From a checkpoint of a small transformer trained on Wikipedia: 10 layers, a variant of Muon for these matrices.
Each number is 50 + 15 x the weight over its row's rms, rounded and kept within 0 to 99. Layers, rows and columns count from 0. The size before them is the row's rms in percent of the matrix's.

# layer 2 MLP down, 64x192, rms 0.197, rows 0-33, columns 0-95
102:47 35 36 47 31 53 82 71 32 56 41 29 59 63 63 33 59 51 47 68 49 41 78 70 61 37 88 44 79 51 57 59 42 44 39 51 57 39 76 40 61 44 77 58 44 29 88 69 46 66 41 68 51 26 60 46 44 42 65 62 32 44 54 63 38 63 66 84 50 48 34 58 55 37 50 35 67 64 54 66 51 55 51 56 55 51 62 32 54 36 34 50 46 71 50 54
097:63 45 71 81 46 53 38 37 71 70 33 46 68 45 60 68 29 50 55 63 52 64 55 33 61 38 33 35 76 55 44 54 23 65 46 39 41 35 58 65 00 40 50 47 28 36 19 53 51 61 68 63 44 44 32 62 32 44 41 52 32 48 57 27 32 43 63 33 52 49 24 44 65 58 69 54 57 45 57 18 35 36 61 35 58 62 86 54 43 60 67 66 35 45 52 46
097:38 48 52 38 42 35 52 42 60 55 60 62 66 50 47 43 60 54 50 56 54 16 30 57 57 30 44 52 29 59 51 45 54 57 59 79 37 64 80 58 53 42 45 61 59 42 39 45 83 42 53 54 62 54 61 76 50 37 61 41 35 64 35 57 65 80 54 76 90 42 61 53 56 47 49 61 48 89 83 27 61 61 33 44 51 61 50 68 56 03 38 62 71 71 64 69
101:46 60 38 37 49 54 56 27 67 72 47 69 42 76 76 41 49 47 50 46 38 54 50 56 20 59 53 64 35 38 05 44 18 48 25 57 62 31 64 54 68 51 53 57 57 38 73 51 46 41 48 58 66 34 60 35 46 66 44 50 62 45 65 44 73 69 47 21 51 36 63 71 59 37 32 28 78 72 44 61 62 70 55 39 37 46 52 86 53 31 49 24 46 66 56 30
097:46 70 46 48 59 41 18 43 74 53 52 63 51 50 48 63 45 44 40 24 81 40 21 58 64 70 45 40 40 68 59 49 19 83 39 67 57 52 22 45 36 40 52 23 64 35 39 31 14 21 44 47 82 58 31 62 21 57 35 30 45 70 47 64 47 57 38 49 55 62 64 47 41 35 71 80 52 23 60 43 51 41 42 59 33 47 52 41 51 99 62 50 45 40 52 33
099:56 48 31 85 54 55 55 48 48 61 50 60 45 39 30 55 48 18 24 94 33 75 41 47 48 40 40 52 62 78 39 64 30 38 52 57 38 69 60 57 46 67 34 53 59 44 31 51 40 64 39 67 71 78 26 61 48 59 51 62 42 32 41 40 31 55 47 57 51 76 80 42 49 62 75 37 57 35 52 60 26 35 53 64 45 60 73 37 68 45 37 47 54 49 86 47
107:34 54 66 58 52 22 45 78 20 49 45 42 83 54 41 45 25 57 34 67 67 42 57 70 46 47 42 75 64 73 51 36 60 49 60 44 33 38 44 56 56 54 61 74 57 05 77 40 56 44 53 45 68 39 32 59 41 35 44 40 36 66 65 38 31 40 51 46 53 60 49 46 48 37 21 50 42 59 23 25 41 47 72 71 50 55 77 41 42 56 48 29 49 43 59 63
098:52 69 23 69 34 51 63 49 54 78 46 63 55 42 71 46 36 48 10 56 48 54 54 32 53 43 76 41 33 78 67 66 43 42 59 46 36 66 34 46 40 36 74 48 53 48 50 75 16 37 46 33 47 64 41 52 55 26 51 52 62 34 42 32 96 54 68 77 53 56 40 74 58 50 44 29 35 56 29 35 27 21 60 68 39 60 65 63 40 49 72 50 44 37 45 47
102:66 46 27 43 55 74 49 62 46 69 37 35 42 52 40 61 52 65 39 75 51 67 62 48 70 14 46 45 49 47 30 26 56 76 56 56 69 27 75 59 68 41 40 48 46 29 67 48 51 74 76 37 84 39 48 53 24 26 47 72 24 42 37 33 50 47 63 37 39 51 65 57 52 22 56 38 31 65 50 42 30 47 65 42 19 55 48 65 64 30 08 30 55 38 32 77
099:47 68 41 50 57 32 45 50 30 69 62 37 66 58 23 51 49 66 47 64 51 20 57 72 47 24 58 67 54 45 44 55 44 38 61 90 54 50 39 57 42 56 38 54 65 54 58 37 54 35 42 39 35 51 56 48 55 47 37 71 75 27 93 63 69 45 53 69 63 44 40 50 76 57 62 50 50 41 42 49 62 57 53 57 50 63 73 51 61 64 68 61 50 30 54 46
097:52 30 38 74 65 38 07 32 60 48 70 70 55 64 64 48 80 49 33 15 28 69 63 57 59 31 60 37 41 40 65 53 24 23 53 38 15 31 41 34 47 52 77 46 53 46 35 70 37 50 34 59 23 62 36 56 56 36 70 37 50 52 42 28 45 47 56 56 55 49 38 46 26 72 25 66 49 76 49 49 42 51 54 25 66 61 50 49 66 57 74 54 56 49 53 35
098:51 27 60 21 74 31 63 53 61 63 50 50 57 55 39 70 65 31 54 58 65 61 62 37 40 49 35 33 72 67 47 82 50 67 47 52 50 31 66 68 51 52 38 35 49 38 34 27 65 51 58 89 45 42 36 54 44 38 29 36 38 67 67 45 59 47 53 54 43 53 71 32 66 57 71 67 63 07 55 49 57 36 63 73 44 55 38 26 68 51 51 38 20 67 40 58
098:75 55 42 51 29 25 56 56 74 28 50 39 62 36 64 56 34 47 32 43 53 52 54 24 47 66 87 42 48 42 31 37 69 81 23 21 62 31 43 46 69 26 50 41 69 35 63 66 40 51 71 50 55 37 62 24 53 51 68 53 35 39 12 51 24 38 56 77 40 59 55 63 61 29 52 64 68 69 61 45 51 45 60 59 34 39 70 55 19 43 30 58 47 45 53 26
099:34 49 40 39 61 38 58 45 51 67 20 29 62 65 54 32 67 50 50 31 50 53 61 40 59 53 47 43 58 34 34 51 54 54 49 64 72 41 51 21 53 55 47 58 33 39 51 41 59 43 20 19 72 35 57 60 52 59 51 69 45 36 43 78 46 36 53 38 71 44 79 18 48 52 52 45 51 40 27 56 68 67 21 41 48 83 51 35 69 61 48 26 47 74 29 38
099:52 65 64 77 53 31 39 61 58 27 44 59 73 61 50 41 42 55 27 37 55 64 31 69 51 60 39 55 53 47 46 42 51 57 38 48 79 69 53 35 41 39 33 73 38 32 50 55 40 28 52 46 55 33 32 33 42 29 34 68 44 78 47 58 65 48 36 32 51 35 56 87 46 74 51 63 37 03 64 53 47 24 65 40 77 53 26 29 70 61 40 48 42 41 54 44
106:69 46 68 49 54 44 89 63 29 52 74 12 59 64 46 73 59 51 22 40 48 31 64 71 45 38 56 49 60 50 57 29 49 32 45 66 31 33 44 42 66 68 43 50 43 51 71 50 62 58 75 64 69 53 34 23 63 46 43 84 69 37 75 61 51 38 76 56 30 90 51 33 51 49 54 30 76 50 24 40 32 55 34 80 56 38 42 23 55 23 62 49 39 57 47 32
104:57 33 70 54 48 26 75 59 27 45 47 09 57 55 25 54 43 44 61 55 30 59 54 24 38 46 57 50 68 66 23 32 55 45 68 59 25 34 76 50 38 70 47 45 61 36 67 71 67 45 44 49 76 44 82 76 44 41 50 41 51 33 33 66 42 57 59 30 89 60 47 53 68 49 46 60 49 41 63 64 48 29 35 61 52 53 60 46 31 36 41 68 50 50 46 42
095:55 45 32 50 23 61 39 49 57 61 51 42 53 53 42 73 72 77 71 48 53 59 43 60 58 57 49 36 49 52 35 61 58 52 39 58 31 45 63 58 47 67 56 20 67 70 54 51 55 37 52 33 61 19 93 35 62 59 82 50 69 50 50 30 53 54 44 46 67 31 31 34 46 57 59 46 47 59 56 73 11 49 51 56 50 95 49 73 31 19 58 30 55 64 67 73
100:53 39 59 44 44 27 32 57 59 54 68 48 36 48 49 19 42 58 70 66 49 64 58 55 33 59 52 48 50 81 52 58 49 40 57 51 17 52 41 65 60 18 72 57 51 66 32 37 53 77 63 36 54 41 48 77 82 66 65 51 72 30 48 09 43 58 45 38 52 47 54 62 40 53 45 68 68 54 43 32 44 49 76 50 52 33 47 31 24 53 77 68 70 55 23 62
103:42 41 28 22 20 51 23 63 38 75 43 49 28 46 61 19 56 59 58 58 70 67 44 34 49 84 42 62 63 25 65 62 59 35 43 48 45 74 36 54 68 39 50 32 46 32 30 63 54 54 44 23 59 57 55 31 40 47 62 63 30 48 59 72 60 58 24 68 36 50 56 42 44 41 26 42 43 35 40 38 43 44 45 35 51 47 55 66 39 58 40 37 45 56 36 60
105:50 39 46 20 41 65 98 54 52 62 39 45 42 39 43 46 40 34 56 32 37 58 58 60 63 66 49 64 70 40 37 60 54 46 69 22 71 40 55 64 63 53 50 60 54 60 44 29 44 76 58 54 70 22 41 67 53 47 69 62 39 31 28 53 21 39 41 70 44 72 37 49 68 51 54 51 45 52 32 29 73 37 31 30 09 53 52 56 30 51 75 48 45 27 36 20
097:24 60 13 53 47 19 37 69 54 48 59 19 68 30 55 42 74 71 36 74 47 68 58 50 25 55 47 53 49 58 59 35 41 39 64 29 34 50 54 55 72 55 29 35 57 51 54 89 61 50 57 64 57 62 47 72 63 32 48 56 61 43 69 33 52 53 36 42 33 48 58 40 41 18 52 45 44 31 59 65 51 39 63 55 66 41 53 48 57 50 68 54 58 36 32 70
097:26 47 46 35 48 41 39 28 45 34 34 56 55 25 56 42 45 45 55 23 44 68 43 34 34 69 60 53 49 49 44 57 31 76 47 16 68 63 48 85 42 28 62 56 60 39 31 44 42 36 52 72 51 94 51 50 59 40 39 39 28 46 41 37 73 32 58 44 41 71 52 52 46 54 49 42 80 50 67 46 78 43 43 31 57 41 58 33 42 48 40 61 49 42 79 33
101:45 64 60 33 38 52 45 70 69 45 49 52 33 37 69 55 52 48 58 33 59 42 53 49 86 69 75 82 48 20 49 54 67 57 65 46 71 50 70 62 46 46 47 69 74 50 57 52 40 15 71 48 26 64 59 32 34 53 19 51 54 43 48 72 26 44 80 45 63 50 42 71 52 53 45 44 37 41 56 41 22 25 40 63 73 66 69 52 48 61 15 27 60 19 79 37
095:53 72 78 43 51 60 65 23 56 49 77 22 43 49 54 56 49 64 47 49 16 62 48 44 42 48 63 51 75 24 43 78 52 57 82 52 72 64 60 78 42 65 34 59 33 44 62 51 42 33 74 36 55 49 48 38 37 67 58 56 50 63 84 11 50 61 53 38 58 65 51 37 56 54 53 37 63 46 46 43 71 64 41 61 54 39 77 66 65 60 46 60 69 26 33 41
099:48 43 55 59 44 24 45 43 57 59 66 42 25 40 61 36 57 48 46 52 39 61 27 46 49 79 48 52 09 39 66 68 32 39 59 67 41 54 55 56 53 46 39 40 59 68 13 37 68 38 54 50 53 39 60 49 51 58 69 31 58 57 45 62 49 33 46 48 55 49 44 17 45 72 30 32 55 39 72 55 45 52 77 39 59 56 70 43 54 43 43 58 52 29 53 83
097:48 40 43 50 52 47 60 33 69 36 44 55 33 11 70 64 60 53 44 60 31 66 28 30 52 34 49 76 59 56 35 66 50 41 47 22 40 32 52 74 29 34 48 38 32 59 35 66 57 49 49 51 57 34 38 45 52 59 67 43 65 65 36 55 54 47 49 51 65 59 21 54 60 39 35 53 50 31 30 33 68 41 65 10 51 28 21 39 40 82 54 55 50 41 46 48
098:35 60 46 29 75 44 68 39 55 72 56 22 65 27 43 64 35 38 67 53 49 68 37 46 64 66 39 55 45 51 28 31 40 50 47 55 40 62 58 47 73 89 45 57 54 29 47 48 38 37 51 69 41 13 59 48 48 45 35 45 39 38 26 57 46 39 32 24 67 48 47 38 46 46 68 65 62 44 73 52 64 52 62 59 43 42 69 35 46 50 63 62 45 66 50 46
100:41 56 69 62 49 55 43 50 33 50 31 46 51 70 58 72 51 40 74 58 39 49 40 32 49 66 39 53 56 42 53 53 28 43 42 57 58 73 28 40 79 35 57 35 71 67 47 64 82 61 45 49 57 20 63 45 72 66 47 58 51 59 31 40 34 73 70 55 54 18 50 46 59 61 86 66 61 40 49 56 56 53 45 39 55 73 58 28 67 55 39 87 54 33 69 38
114:27 31 61 38 49 57 35 31 57 32 44 62 52 28 48 69 59 53 51 24 55 67 25 49 47 62 47 56 41 36 38 68 74 59 42 44 53 59 59 69 46 20 42 44 36 56 18 57 54 70 67 50 40 70 46 37 48 74 63 16 43 47 30 48 63 37 44 74 58 55 43 52 39 54 57 41 53 73 68 31 63 53 65 37 50 40 50 54 43 39 33 48 48 47 59 63
096:58 70 56 38 37 65 18 74 46 44 24 35 75 26 56 57 39 87 35 72 67 49 52 19 54 53 21 62 48 43 46 52 76 64 54 39 51 31 14 55 47 36 54 52 44 43 36 50 14 74 36 59 55 71 56 22 67 51 55 74 58 75 39 41 17 48 42 54 52 69 46 34 55 23 77 52 18 75 41 58 27 57 65 33 47 52 65 78 72 59 50 51 58 57 54 63
097:51 59 51 39 39 38 69 58 66 81 46 42 45 53 28 35 45 62 63 78 72 40 44 58 51 50 35 73 61 62 28 42 68 60 42 72 71 49 78 41 40 70 51 58 90 53 66 42 35 56 41 47 20 58 46 46 26 69 70 55 65 66 48 43 59 45 34 08 56 62 44 63 58 31 46 64 53 57 75 47 61 20 45 63 29 93 56 78 42 44 37 27 56 70 80 33
100:58 30 39 29 35 54 48 41 52 54 58 70 42 80 69 45 64 42 74 43 48 59 52 53 49 50 48 72 64 61 52 54 37 38 52 57 14 50 55 78 66 33 58 50 41 55 42 53 54 48 52 64 42 07 48 50 41 64 55 46 49 76 52 30 39 36 32 28 35 70 57 45 46 49 59 45 67 47 47 49 57 65 39 70 56 39 50 27 27 63 57 76 55 26 53 42
092:46 51 66 51 49 16 44 14 51 38 45 44 62 37 57 67 55 27 31 35 50 47 48 40 12 61 67 39 47 58 64 72 44 43 45 55 50 40 61 52 36 39 42 43 33 28 81 44 35 52 53 47 62 55 37 64 51 53 51 42 68 61 49 24 33 24 95 61 53 74 25 44 42 34 40 41 46 42 16 61 57 42 67 49 38 34 29 63 65 43 57 39 22 38 46 45